Each number is 128 + 24 x the weight over its row's rms, rounded and kept within 0 to 255. Layers, rows and columns count from 0. Numbers have three digits each. The size before them is the row's rms in percent of the matrix's.

# up: layer 5 MLP up, 640x160, rms 0.101, rows 354-435, columns 0-79
# down: layer 5 MLP down (transposed), 640x160, rms 0.0912, rows 354-434, columns 0-79
up354 098:173125153105153150131102161140086137156085132131125141125145125102133127144126159136135138123087123112144140142115136099104122137144142107109082171147167145147151149145103150118107121139153119113155132106124136131113199127138130108125100115
down354 110:119099147145117087154129143087105115194126118147094124140143108094150131157125153157121120070129098123168144141112112104112139104150098074113153125115154088133077152106114116101083107083091162142115115148131076125103173116136153127119104159
up355 106:074094146136106156155121151131143147118148084142143124128118137116130136136142130132077129143120094142130100108084118136088157188140116101174126094123132130114176115084117138134120116161080078140166103113142133091145124113153153105132094129
down355 103:145095142150112129130086110120124140118115135125162176103189137103102110145127166166116113134105155124173114155099151131126169116114143069151138126142183131105130146090145119120148151153095138128134109135166125143114115105114142135142122130
up356 094:162141161149147192105156159117135149118129135134109107144148138127092148071136111099107131163097154106147165125127121135096147170141131137143161108142153094109102142127151144115132116067143109174154123118161133152117163162150165172128126131
down356 100:154136149141131165138096145146136088153083148176129118117112113079147112133080126129119126139108158155116146132146115155131159136158109111096155112100186164096144118141105106112125159166137154159176155135141133078168122126119117151146101150
up357 114:129142137081110149147128167175153151126097126137102106112136140049146159147138120132101150125105096127126131172154105123090172114101158139111096089078134155143119146090098101087118150097110097130141125166156114126090156134162137134145135149
down357 119:136147127122162179076115151165136167151125134136165091147128103145101151127096150156085074133149111100066134137102124135119125114138157109097164159106100100117129092194101158128109126170108143109132121117078101089135116123133125099116125107
up358 094:110164124113138139133132130166148125104128092097143148136123125172075144136144116107143111151103122080126143107126130138124078133119128095154111138141170092135130111148147158124130120130147087155120188099129123135154118120124127128105110115
down358 098:112150163140084108137122171133157073102129126175182116133134152149103120157177103139112160111105129179171145144142135131132129097091139109104131103117089103144149110159094107139086132129115095104140144154132108138086115138159133117131111110
up359 107:125134088110150141095146131111122110161162110118142133128116097113148124099112129081166172127138141144123133130115126147113128100135109121152093106109124154201149088138173108123133131114157122168125150152159099162095081133112096157158136145
down359 098:134178149133118101119115119128127107115113117168099142149125146122105121100150102162114124144130094123126116164152119100119160099091121100113150178113159169134146129108144100094147134151147129094100109121158145150099130118138135158092150145
up360 099:116121149111164126116125147113189113135111140153153113110104132125136100171127138104117146140146092092132152141120103094132155100095153116179106116134115165142161167123129132105133105128162121102150088124169149142167133121149156149121112126
down360 103:148095105113152153151111095133140118098126105141098112130110140077153137104116121144123131106146153142083086112143154080086116078134110138120117175106105103119103076139110114137147117148059173130094125127093128100135155086085147141138122154
up361 086:122082158139118127135132129100094120142098108154121127146132119132114128157141130126096085095113152133117101131116166179145136108133112156106096127138118102125113128153121199165140137110134107132152156169134137176130135144167158142104136124
down361 105:135110135108157140116138086121093109165115140120112128159086150102137123160157121144149115113165143116115123090147142107129146100149129132145191098126113118146151137125150124096167088090148102153117130161133157143146174130129091137143150146
up362 090:181120132098158109167124155126142090197111145158103124150131093092122083120112146129100112136114139112098112111121104162126134120105127154105130078136144105101121131173096122105106139106156157118093129139113160112151128142157159088130140118
down362 101:169123125087132120119125105119166154070142169096126139096084131188100149160155154088165138099137125142136126103101153100072143121072079133114125125171148109124132154121157160137095146174121121093148126096126116155130124161151125158111113138
up363 101:120126088103134141157126183131145145151105128090148091165118163137109101173140163148104157103112124144153113147126148136119098141159131128121110138164110118105081103179122111140102156137160085154126115133122139107152145142122138135147176149
down363 097:103133131102118132073146072136111088136117131128113112100080141145112120108118155109129158147092116116152136164108051124113127148109137098142112125107168129119123154122115126130114151085098128126157146104158158171143118118141117142103127139
up364 091:143128133131155114089111126126124114171093146156128146111165148142135164114112196074151142124178147132166130118135111124131086105127101105087106139124131147139153112124158085139120124093068090127160097160155112108127119118158112131173117098
down364 097:130158069089108111111104160126153165138103134119137138120123096112121116094147158147143095102147138083169123105120100123092128160120163108144139116097157153142122159145137152141158118093135150108116099107126135109133134152112127137107143127
up365 101:175121154131125134108114144096160109150138117098158116168131152152139101161120167154136090108121157120153086119102115123109118142125117100129165115185144112117101091130123108131112119119124159113141134110126094154167134169113091148148076082
down365 098:106135119126077090111148120115116145108141115086110099151092129123116126121145109158139119127185110136141161118164079112137162097106109155086154123117156191164119139113093112138141178120124103162135101161101100123140134110120149156160180100
up366 104:100125162120139149109131139152126122127100134127089092131166141113160119150136113084134132111099100152175152114140143150100166071181148130146123100059102130095120116089142117174132144113111128126158175149125128139111118147146123123125171101
down366 095:138167091124134173135172105160178120145130119159171108168131101145118132149157130122116139158145127157118101149108142146124107164099123164109093153134129158137099163115104158101095134141167157142168127156145160135131102129136152125157104149
up367 091:112164134093100096079113168132168126141086133117170158094114129169123111154101148134135143153120122145120154145140138135129145072133118178097090134119133119138109155134108112084142126094078108105158111165130141114158138155143107140136114134
down367 096:145119130120102160110126144143120097123119109067138086158130138075160158127146109129105133123108091145135113160164116119128110102172112153120124132136118110143152184095111139087087153130107123111111177118133133095159111108104163112173156152
up368 097:155129108115126080102123127108150115150115130099137205132137099106131113118177127131126134167159109139146095088112123133131111123168116137138119112125147109128081113132091140154095160119118096105122168119186132106110115167114110130136124110
down368 091:123151138104138114164103161102162114141139097161158135135102053163140135119112129140160122166152115170137118144111101148090119177133147082139132108096121136124116126083152113116109134166093128145162184123114135143110146104152099132089153131
up369 102:101089104112201098117125138092117107161121121154157150112132121152134112099099124104145145106130112124133132113108102158133156125131140117126164177145126160080140122185085140114092132104163143107107120168142127134125122094116162122093110135
down369 099:144091141203102094125134121132104094168139110134108116135130136117124115101100104174076127124106113152142120106130125101125124137128171122078151128091127101111140106129127177112099120110152130125162100142138145151136152162130113136170134061
up370 113:103121167125109160155090142124096101138125145096113100130135138094142090108114139123090135168120132111132124151091197123147097140124137102128169125121167098136144132139123093159133156133132147123172142120149126137116129116079134138133109145
down370 103:155126101123151136130128122099168107085119108092180107103129145138161115105111141148170148147124140118126105104106107165167138156128112132117161135141111092133136111105110126101099146130140115141137135090124122142125128133088127126115134139
up371 092:132089134109121106100150108103172124102090122139106098079161200159131101093114089165136089138124147143122137139114136078134121123116126142162178119162107115121105119183122139137139151164113084127155117143126096164146157124092123115143088114
down371 092:112125136132153091149124113104147123152110142169193119134120096105123110134156168123134141103134095149118168141133164146107134150134112121149170130154156117126149126153173122137127156143122139122159137149134134099091113124127173168109149115
up372 106:141162109122146125127135106138064147113121112134161134107115097106111137136109141111129133064099092101131151151137131116158146158135154156115104130113139154116099149108106144102182151097127142107166152140162125151157131153157174098109143173
down372 114:100096148090119134124140148137084112154138106133130159151112118131114133142123124122122135082104091073149116084138093111089087089114122121123160163138149131143158130124134164162208162138154073157173166128155141124157115145138087118114177109
up373 111:160148114165150162181117133121099144088103147139163149098077125174126122146139097130167136135126141117116076120111128177135110157162129143115129132105152087136164137097142148177111081138100166136094143131128156105105129147104084134086113128
down373 096:119160158085125131134133144149156138116135137122114087123165134183112154137148164123146162119136145137085144124175081129133100120109106096125135140115137139097138087115134136128126126108110165066151068185098146129073104121135167125094115113
up374 100:146152131124115119120114150106124139115110118119149128136096089126142133100133140110160116126093128110159138093068146122122173170164122122107113115101142135177104124100143145134132119113094094060148099061146143155115110169129129102133111114
down374 096:119108114113106170139135121108138146115153148152079084137127153118123163123149154120104168135121130099145130103103110136066151139089138116147097155159162136128126133121124117096113147089142116126128130170093148150125134083160135176108089148
up375 100:111131136120129092145102093130143120125063161092110134140132121099131136149143108118163152129134135113143160097137131127193119148117153119093134152136132189122096153098134118112138137157156147109132135115160073138152137151140150149132152081
down375 098:155071145174112151141180131121136091138129113133105151116127140145144128107117126142126104121151125099136131107120147070094112119146139136142103101125112123154164140140096161139165119102110085099142147130143144121120123160133148143091145168
up376 105:090152107108128136138111130097091145102110127131148128114095112096131148088141175137150115129137134166174163113087090095171156104094095109150150156143121148153122148121109131122153152091111161112142140104088162142091130155157145118158097195
down376 099:135123132124135148164118117138128082165103127149102145117162121135152130137091112131167140139133155139092088127152091129146102183117107135143142143127170127123141125127139125206112119145128114142088144181110111150148140109138087121105145156
up377 093:167142151127144137166134114149134114124098123107111143120169115154097116149093105099130100097121070118139099128132118148139093125153161117119161168112137104084137094129087069120132122133138134107158111173101138124160120151154130122097117096
down377 100:156135139153128131143122148139135137145110116169164119158155152124133121101097148143133127112095113144139129126122137113110147163129132133151142119154111150171179095130186116150122167168120143136149123162113098159134150125112151197132152162
up378 104:145161113141133142118095139088124114140168147153094132112125084094127132144143143179121161054102119146151105143153105164136135138156137150141106118160134148103124122135129116111128167093119127142133153127150150115149168131124133104146097072
down378 103:120092150132141096164151106146138085125124109134155128122109095059094134114153155106108115137126111144104182108116121125118142133063093069095127125115098161094152135112137124142134141084133148132157119135099107174118099127135142120159104124
up379 090:113089167152130128136130159124130094091112139116149138161155172149145111129153146103137085112078167160145124093097141111115115092111112129118129144122172141129124124080181121091174137079168158146137139118185155132140152191141184146157126119
down379 104:183120123109143131157125138106131120149125116093149173135141117155110149164085124127133135154114096111059166114107072171093123140086101100124123119126094134114115107145100128107135098157102124115123149117123108143110089106113134176155111146
up380 100:153143067107129144167133127131180143174113127136149104166149093075071093141114133128131130114140158124107085141145118106127091121091137156138156142173112194172118126134112133115121124133123149120108168139148137088153127109106156163172128121
down380 093:107126143131107088092158111116106139138142144132132144095086173081097132141138087116140151106157120123138136146117118198171095091079126135135100149121169103077127085131138133150122114144151122157095137138148140158149133155147123077139125123
up381 105:109119119141125159139141132099126106117151166135107150118134123115164086104106138161089113105115149149098098159108164084141103120112116131130092118135122121117088141116110196135146138178196126126136127150127114128147114130122129167100108139
down381 109:137121171079159103134113100125114118111136124143137133111163159122086135168123130129143144083146137153116092132161086133082128120112125132128171108108172109126131106132109130131098174090125100131131141133154097163147141139162148140104090143
up382 086:053110145073119144131131135127129164156137123076152125156127151129105113140138151097093107133134116105183176183149124129113140141101114157105130153101138117105127156143136059146138103095167153136139112119151123146143119117130086112161105081
down382 088:133122122118148109153108154129103130101134128154168115096097135156160152130143156174139154151127211125124103137138096151102102186150124098144134128138118079119162165115088101078128116103103133097145156129110114150159128130116136127124139130
up383 101:140114145108149147168072126153128108149125180136142149128186129125127136104119105131137151118121162096141148117123115085145137126128107154124160140101121179147097134119092110106121125096152158108143123085131097114155118147093152101093109110
down383 109:097119145098089111133138141138137126139169144132107106145141134142132132101123217141160144112107162147100150126157142138170142102114068143154091159108136174141101082126092108156189112111125110166115120144062128097148120134113142154133154123
up384 113:089102134145150151125117151156124160121073158124120094125157199133142100098137120088110105150091084110110137110086115179119095150095125144130175136108134072121176116126123116135135154107098139109124140110157176164135063104155150152079124130
down384 115:141151118161117154132131098074131202141127150140156128117144126126070145100089124141133104086110128145145162145120177135134137138094115128093174097150155112114141115137164145138165103082131138118139118132090187105130117168091135133103150113
up385 109:136130150107149113127124135161136138116120131154164101143094079156110110102149120125134134096099136097100108143137086156127137176163093148102121159136155123134140138157118081124132119154148153139157141102125079133161126126144180149126122160
down385 119:109128133058128137096134140141146158155118152107102131090127155104132120147092160113168091126094121072165095135120132121155168090161124106114108111130124137101148144166144151103137140125118157106121124119173117134087091136160126096152106123
up386 099:167090122136112173115135130114122099129130117115091103128106103141116105100147160143157117136179159128174134088117116151161138111096149116147145116094167133107134111133164106108135125143060132153138161120129094151149070159163130143140114124
down386 102:091124169148141127150127113175123104139152127122089143083104139145143094135125121121145108142132123129117126120127109123128089089151071127123181094188079099088127069110155133102123109162133158141116150128176112148158137148133091118121080165
up387 091:134084140101103147168095110132102124166129125126140118118130109151114140123132159095120126094141146102112088131167152117151080137104150141083139128106143142098138126155145118114076131093100114135101132102138142132137175163137119092100117133
down387 089:114168114119135128130108113140158158140118114155102166180105122131099119144085142143096155131086116141108145121107132118141135111104109131112133176146130090132138154125118125142138117136127121120171103162101095119112128122212122108148099133
up388 099:117108131146184132110129135137130157108128106126110156113186131121105124130139154097078135131122099092087148112112129097155098148140108159146164128172125112074118091150150138149105133096109138171160085135184093171130122105095137094145148089
down388 100:142139127110097140164102119127092129143136137106144099147123081156114149135128134143107085136143160118128142120159119157124144145164133097104161148152140138175102094141122129119122117117137134067097128144055129116118095146151129107094166104
up389 093:152140130104141156138133137113122181136116135080115102121137121112159125161130150111089107151099100130156163116129128059106105136119136152153134133157143152169109123122171114090133116127119125092116147129107148095170137186135143116079116071
down389 105:122085130084135128137168136111122136109107108111120159139158106107127089147058093093109101068128150140146115118126075104156083154183142157129141133135133085111169134119161132146115112119144110135112132134108109133146114142043100092129089133
up390 102:110159125113118099080161122157170140144110153157155097173104132167108140149132133164127147096099150167086128118130099129128151150141106146115138123136110190162108155111118094132173141129126184123184109106129112130143103103106115132154088129
down390 101:125140133132109118145120084166129165140108098120161128096105070101162142132107129126163129153147197092131140167129127147110148140114139125115135073194108089156108145164128134116152081132142113115087127124151133129132122139149155164131083110
up391 100:123106119130128137153097154120169109112129156156071180118123071117090146104148122129131131177086145086129122118087106151174125120107124114087140132132112124124087108140132159133137114164134129137128145119108104140165136113127132152085180118
down391 101:111137110128152173093158110092111150113116102114149114123137117089119113140162111086117101172146110106115137199134105167155111148099115137125082083110133139117133109178089093096133112117125170157149120177143128165144137113109143156145087122
up392 097:126119114135162164166121095096102098108116149111126150136172133135120130152144129100124115143138154143166111121126126135119131122175141139135107148142154160114149144054143136123168147129084147112145150123136097182148144123146145177177142123
down392 110:143159163158130125157086114110139139162159133146108138151117094152106148070123123121137157108163127127129119114121129150099098107107100097136102127131083139115129120110129113085103102117119085114122107182147115131135178144113189172155170094
up393 093:112111141143130115157086118125190129147143117154140132114161103085122173155128125059091118126114142148124111061109125085112124122107151126152120132127102145127122109137103131151142128106093143087100150134124125097137094159154126127105118081
down393 100:115137115217093098156123175132114119113108128150187143126117122140173063155107149154125128139127116116119139145095124139148107101164129123140139099126111110142084104149139155124142075150158141144136122114128145151130117156115116121150113123
up394 100:148155143175138129111132134137119099105119150136108184113140113091139159130124152115137152128114124089182137108149114118139156139160110112175132112148099100179110140135132117103138165155128105135130111110089090119110112138139108112128130135
down394 103:139117098114132132127126114107111144135158132138150114163147119142100126104159151104081114118129083133110173169129148152139089127118101143167122149148137084138142115154129123152082090104130130136124115152095171144115147081133124141122173168
up395 099:153109107147109133162115094148136093063107162136114158133097117076134160109152141125137131101126117104138135144156123160162113131152093131149118130126174122171136154112122135105103106124143148078122108105125110120087124081140140092155143131
down395 109:134107104136173128169149142134150148173105145130127132118152122126098099090117119132134131127103120158138099143164148134123119123113126136171120141139094084131158131131129144147081144161114145171134146151112099113148138173099130118114084171
up396 125:088098101099158127136144146142128099120083142115129117151132118169123095082131108124126172114097146138101114102147141123120154141146136125093096102106165114149130118087158104134157132122145168114109158048114132080139146102132098129107091167
down396 120:173104114146097122144049139120123153134100117126145074164158098153140119138147089120111075133124110137171114115138158151141109133155123179112117163132156128134075110110100142168110100154078154124154121144143161107108143118165135150096133146
up397 098:122124112128095113121107134157098152130108138119166095120124114114147115086127176109105177108126093141160118137139177116148143094122099160187173123132120134168092151176166128123132126117144111107143119144110145137130120128158125140154137135
down397 098:120120119127159098147139130077139154114133123179101161158149104123124066082144155124149117181118105116158085163077154134137125131127190120186097122094128153141141157107132126150148145122122150116099117116187123159137091091155095091134148117
up398 100:125144119134136113147142151108118150128106146118089110143115111088101155128155108122086124157126113127122148115130098083127091144144101141102184125164160127150145136143125175149120097104136123113096136128153153109146148105139099118119126123
down398 102:136110106140114101112158099109145106129163140119129143102132148120118175135128115115170127115109100143139136109153120159145119099119145093102134152133113108089125155108128136104111137088103161177113122144139131175107129060139118112135144135
up399 104:134134119182105140118162131096136113142115161163113134085154120154167084120136127112145050109107117094137111104140111094154121111149117146177100165127163121159109164133127159118135148175118157112105171122176142148096157099105133118095148148
down399 108:136134180109190108144128144159121153091149145136097164104177100149119138132127171097078143127132128108115134174078131158129127147171143118113121092088111124076094129155122090113137149155119100123113128143129112084145102153138104155159142112
up400 103:152121150100138078120141142171115111146129123085119147097159096107138091138124135107126121109155101119145077160123103118157118161101167101152109141080152164147140105129171120160136117125123119156112125137172097127099133134130157083143170111
down400 100:088156127144156125139130135109151131107153125156175143145108141166072151108124176115119153121140094129100129108118128124142112111116119086137075163110134128116112165138120116136137190120133110124122147156087126124119167053161142132107144093
up401 103:130121174093146147154104114133083114126128135126145101156146194098146118132140123116149132161147123112153119127160183124111079124149159108126105167138117088128125124099126106159086141103143132123163090138113104147120092129133161112149160140
down401 091:131099104140142134079102116152130129140159116127127106130129138141171106138139113077155170101141105123142111130098095138158124106141139092122166129134158126118111102125121139111122117160123100152117126125104117085120144136102085109112116112
up402 104:130108086108189141124146143139144154150132142163118129124153174130107110120148130138154122084098128146122132155116109129179164118091131121107119117125132105099150147121130113170131109124084158134131133127138097128161117096165122081184134121
down402 106:119130130135103078126162132134102118132150141134088134143118120158109139082106155142134165145087071132149111125121141152178085152138150152125165161093072143083120117109125130171110120126131121104116128106085133115120073113182117111104106096
up403 094:129163094129113091127137156120184110090114146146151153135106081164143079103111110144091085119127142086127128120127072133130152135104073109118099142134131103144104133103172163152137108143092113121138143094116172144135145164118088123127161121
down403 091:139107136147161082116127094109140157124122116165094098102137142134125156101136103130130108186094125115139132140113094153151112090099072153151121146130103109124091128182128142144120133138115117167140146125123145103166185090144108140139151090
up404 099:131105130130087150121147153165146096119114141104125124135115109143115129140141148126131153149080124112140092148130181135131109120138106149095107173127161129138155156149132102154102136140122127157146145148125130144097134155124151151111137114
down404 095:097125094139131121140117092145140159129124147128099096101128142127122109113138117111160112119144173125126132122127114162130137131121135092137133126100089127100155126138108173119127110140119117161057154067107135082076124142157166133128093113
up405 105:135171144118146074154166094141158157118109116144166112158134151135113134189115156098107136116121139132148129098148145096112138155157137113135099164153095151129137157092119116104089126153140113133131104127084118090123109126108180143150135189
down405 085:133087120129151109096146077157135143163134139120093119108094153097175154115138123098137095105128134093124112157147168152123122143129062158161135119162148117120093144188099168141146134121143138157143110167140118151130107152072112146142117089
up406 105:114106108118120143131133114150152164125149139122142107152152128097110186116136175101125139117136135139076138139162151110137113135124139152144121123137150146160115118066127097153119126115132139137119095169134143120076131143117135076146069108
down406 099:156168126165138155100142102132109139142129125142063123122121168132136150130105119145133166097134138102124126094182103161151185124121123118111143167100131130124115100124124123128149196155120149145128162115109125099126132132145140133119077158
up407 102:134142107119143154146153082128167192108118152135113159128105119143135130096167140113087125103110114116138128135138129092179120133106132098091164109125168107099135197135157128106128064117121124137189094090111076150152131152130127157100157120
down407 095:123144135143138162114078147118154122137114127090157158154132122124122075172143144130153148129170147140153138148132136151115120105138132140149088106138096120128126126081150189113118183139127150151097141138146137105167113102163111150110158100
up408 098:125160117118141100120146138116128087073119129132083131130158115124151162152134150079154101145177151131152101108147139117174095119102118140108128165146115118116201110109116152138115090100086125130084155109144157145087162137082125106137099113
down408 095:108163118111143178129126126120138176102115087138131166126147127116115180071084139115133106140110147106100091107120112152098169129092107089149109143115182118141105147144127123124129131095130110103190148117084161142124138122139163142115129127
up409 096:164184084159125146138097128121124109083070136117129104079109133129102142122199120066139110109102134193135122147108108120135129190135110120136122113119141099168161124127154177152132113180120110103117118107121153125167116143127127087139118096
down409 101:104134155128092134128070112119110139159138151133117063124059173117087124128117153149118139169107147158148121123102116137130139125123126147159126130126114095135136111132161062161108161137135129129111106162133151135124158100095147084146073148
up410 115:141197127104128147150126176130160109096094168129197152135106124156134145119112103120158157121092131155153114098141133099131123100131155126146130148130106119140136125102131114164088151143143155093140121096136107114145140124180110130077155139
down410 090:085118182131127131143089110166115145102127122110124117102122129127135106122156128125105115135104133112122138108134177109183103095157098109141131130129081103079133149148150083137109148147129125119149132130134214133115169083136102114129126122
up411 111:120109122129103157137169100139133139108073126122155117129112100125158121076095170124139107147115113134162165147160168126108145164168127140135131127162166125092153173142135126116115080129157143121110156160114116138093095130101142120135088120
down411 104:097117131131114123102134094135104169132121144115091130137119161121162178103104115131125118159165102098094089147121113176135135133099135106127100156147137080047119122184137124110153115179113139114110085086137147137086113138132116134114196113
up412 103:132126111136143170148146120097106127130110102162115109129139139140123125076115105113072120114160139100144130146079120152124132129158171121134158086152115139142130114154103053131132124068168126154120150107159147147124166137108148146102108161
down412 097:126123164158119140175136171121135129134152114140114150143097144150165115132104151106132146127171092118129128124139146158081087121134077082113109114067140159116139131142152120124131118123137088130112128150140112119196143116130166175104124175
up413 103:121142117135131092114128080129114145148142165090120098104151130107105127120107116156167128131138122170162142165116095130153122109119103165179135103140136160125116113120090111073133146096117182120148092133164129088133113105109113108141124113
down413 094:150120142147137127175122133162146134129119150166127182103092164127152123120121113126115155113140123102132118083135113105059128117101147145114146125157149140145120146082103121129104095128150132145113104153091114131087162109170133154118131106
up414 092:148152169137138142107116163123135115179116132129117127168137098140136124120121095100102067123112109075111134196113130154146126165155174117135102153079147104161082109126132114129116101111151157124125141151100121098113127120204126132165099104
down414 101:109140109086137117121161148159101133106155116112149138127121085129133122138154147138147128180110132154180133117138134129098104102133096080149143146150123121128118172104113134111110174114139159139155124130144124144094125152104169108112133159
up415 113:128087148109127118137121152125152091102121122111138081168127131112125145125141128156130136136080140190096133152108106150100135168103118135140122150143130140132124119107160128118164104110116084121118162129085096116130109107120153102117133151
down415 110:107137105134095136149144150126134088115100111091146092124152139125111087118117117096133137105146134121089125108133116126186163149153078090155151103143093110119133165149126120169111123158130126102102122113115148084135086105121124139108185110
up416 100:132134122140126122153151108093144107144143130142168145141141137166146157140151091127134126134135130093136118102108147174142090126109135115152093162106115086162160107141120119087115133170133133105091143140168180143138087166077111150186143169
down416 088:172078127100116108141124095126141139153132122178072115117100102100138151106113150146147139137139114105135158136158135102122168115136092156139149111139140153112072174112118119113119150121102138098150072158111121106143127133146140101170166136
up417 103:110068124119115154167100146124169133161135130145119134152129135108101114143154113074112152174113159156122114141071102160142154099131164137130114110173161138120108124161111094147105118118144127108136140113115127139107128103137128161085074139
down417 113:126098165155101084140077128122178122117107093122122106106166131079163060132137113150128087116131173127112100118117076136112161121116110102087153130110089131172116095145121103133153141118124156130119131155135119140117151113107128149102116140
up418 101:108140130161100125110172110110099123155108107108120143119148124076107147105153156127141155130140127151126130141180129144140134112132124088180093128118140163129129141103155131142135100109099136135136165099094104129152161146146128116184076124
down418 104:088106102152093168157101114148179115147147110135117148112153113126156146157119134074102120140162131124140155142128131139156135149156124127109143159154129141121147094150108145066104117123143152146119124146143138080147088157145123146109126163
up419 090:122163111101113129139153100115117126133098143088168170145098147145137117133167128092082168104145135148121110105100136135123116159095147170112156155144151102192151117152122107126144125117155151127135103068164108149112150122123096119116133134
down419 089:148131139124145187132126145106167144155130161117080091113138099112142148119102166125135143117132119150132147165147138143108137119139158112122106062101111174092087148138115161160112158150133151108120106183121123108177155155101166121141151101
up420 114:148128111164119144093125120063122152097102099129127116148145153136126128156147148167127122084149111127112140136129139135103133116141117176159121096116120148100108154133124166132083107117119161123158127132156111132099122131141148155066103118
down420 108:108140121130140167112084134098103112152150099086167133094159142109119141131118109143088134092100180095143133140105073125108152117086160106094174130132139148160151151134158111131146141080099128115135116100107118112091122127113131091096137129
up421 099:109101173149144108082151189135093140113121158129100154144099113087158174117136099124136125135133157088148134136129157068183122138114121121107128137145135108121124126163105113120074124085112088131136150131087104150134098155139129068106152138
down421 113:151111128124117093128140105127107142055092144108139136111132150121097129107129115085122132113121113115140126169097131140125156097154102127100116113146134146120111151152123111137108153151162104129166099122134150135134169110112153126120170169
up422 094:108137140095117130140128108177134133120096159136159126106126113122142157127103160106150089160130157145118128113127107114135125120134141147102117133121145138126107120131143155103132145116166116165130086130116168124111142153127184150118154145
down422 096:128143153127131105084120189119096166145092150132107107155137135155114107162119120150133112122160114122136155120163159147170129106174144141166138123111135101088117096144144142137132139074121145112097076113204130119157102158130154193124107132
up423 104:112147127129118142146144109126097118136121151123180127083155119130094124121114111127136124108081111151096104118135131130107122149088156150159162124116114124186109145126098099101133130146099153098071104119090201115120093143158125139157144102
down423 104:127133148177144094094105115121130135122146119134125107131133114157144119173097158090144090099164146112120153118134160128177160109136130128138118177120178119101165106117126141121113122162096108147113114133137148111135088141098097106141130099
up424 105:116117132103135117142078110143127123171127123134081105136116131081155139101161156123084102084172145113119145128121124096123169175078091120185115119126139147174118153127168138136147087129128119114161146146108140164120156199124118128106112086
down424 094:137122136090099146108131123111095158166111129162117111095121114138137180096107116108142146136114131142115122104128116100128144137110144152102139170126133118091182130150126163136094139134098183192111139091142109141134129143158132120125172159
up425 102:121096133147120153149127148120163141101150173108121095164125160140120154070112103156098157100123129124165082099099140119125118134181182138122079151137151139106108121142160122121134123146163134129103139127156114095135130117143127153162109102
down425 114:170130149137098103175129139123120094118107121135123132155120153122124075107085114101151124127157110155162145096148171168134102138142093093135138193103091119132112103103089138130160166114113080169173163122120123122134127112116132112109114121
up426 101:164134125134112136140158131147113127109115094142147122106133144144116169089102092127169157108114143140198109135135121138108103127117134165118114130151172104139125152127120089116132109142114128140149152105108176164100157081111135165158106124
down426 114:144128123150085110185117191119123124129095153149138126136168116105169099122133087148118105143128110112153107113157160141130091101146158139177080149157129141120158163144129106136146088142128115109101140089107148154130115136121136085151083156
up427 102:123111152127143153138092111109156136177083134149156114133122094141143097159148108167151136115124142153138160170146124115115105154102114110153119071127127114170158076122150162135107147123143088164135101126139139082109090118120105120140096121
down427 093:099137106122134104110169114142159105095147152150124169135096116114164124153115167129116152118176154114117156180101108132114125130182129091110129109169113123105119128144074130112149100145149117089161128106124132146146151122125114150132158107
up428 069:129125068125077134119132085131145117127140131112127118132119096174147113098094142114151143143130114138103135150107149128122163187112162140120098123107192083144095141118157159163125137151094129106141125184088118202120137146123088124127132110
down428 073:155120111082127111117110179126133108125145134191154134143103147098102147183119102139090104108099132119148123131114121155132117125105095155101127139109105157125090136112139101159094116074112121140093107096135114122147121146131149122123115194
up429 107:160133126122114153094148142084155147164102159149158169135116127139129115142140133110133104095129105113094166100092107141199096108130163148118104127127121119144131141118102089146148120097151142109170101087152134163171156138130110115147138153
down429 096:118166146130118133136123130160163132101135142118172130150142136163164125116143143111134128092120098148105107094144137110079116164113114136086090106137127082147164096119088111107133121147154081161128139143113095129123107165140106080126093113
up430 095:114143101121139133134091107115118122089122106124130123142122084079098123087139115182146151097155139173130083110156155131146163119101111152177153142142124119123156064147168112123113110165119158140106101102112105158099136152124136140145115128
down430 093:150148162132125112116109150146132110169145087123129082102145124074155165080112114122131137151130103120122140138110122146112072125143158108077141104131116104174110174158133130145151148124124182124127107122125142173141156133124082150129169119
up431 102:146098125086105138123122143134186136149116138170115127127152118123153125148165178108096128161147110105157136110108146084152125161145155122126126138134064132115119093144134151077168164076119186137107093156135149126121187104140165165135106143
down431 100:134127111141119104154128072103082105123129129115116112155039114084143132102128097130142169136095106119133142156123099159118141115153158105109099165152191135149155143133153134137114122145130101090149138121122134124089139162083145090102109079
up432 095:132145135152089118102134149091138121109144134077076166134121108094128164100129113137102149150114087138171141155107174117146122154141114140096110121126156143118135122163107174133146152126164110159170131132124126089120110178116113088149137128
down432 096:145110126116153147171101162141112106085173108127105161115138133150140110155088128105160120127083144103147181147160148119114108145096117122158136114048127126121114098150107144147159129146175152112114116140142097139143149156109133148108126128
up433 092:121119110134131118131146096050105127107138114105085075138163146114123118110143184101148133154154123149109111130147126165153141142140137161137083077117115162138128123122128130154103136084104133118098128099099145132118119142176091130125167131
down433 088:115160165128104135150162133165097117140140134168147140145099082125114118137109130183120120103104152125165132126097120125154122133149156104126150146167121112123153141069130120097151119120125129127131144139096134139121113163099149134122096147
up434 101:126146133101134101135131137125137082135150118133150133129118180121106144100113131153119128208144116167124138183156127150127109134125097135160111130149088170140102155129098162127113140078153126092132126148123128078125134139080089119159104100
down434 099:116149094140146144114205120134107112114114123116140141135100171175150159154137100112098156088114116113143093104161128108154134096143128126115123113105129118136128099104145165130125132149153163189164127155108119109135126095119145157101123145
up435 099:079130132111112119180162125136125113081147154139147162123138173142132131094161091122118097147123137158111109121098113131125162144144107156130143087141093114129109129149138087136142116135151130104134128124143069095143184094114147144141103101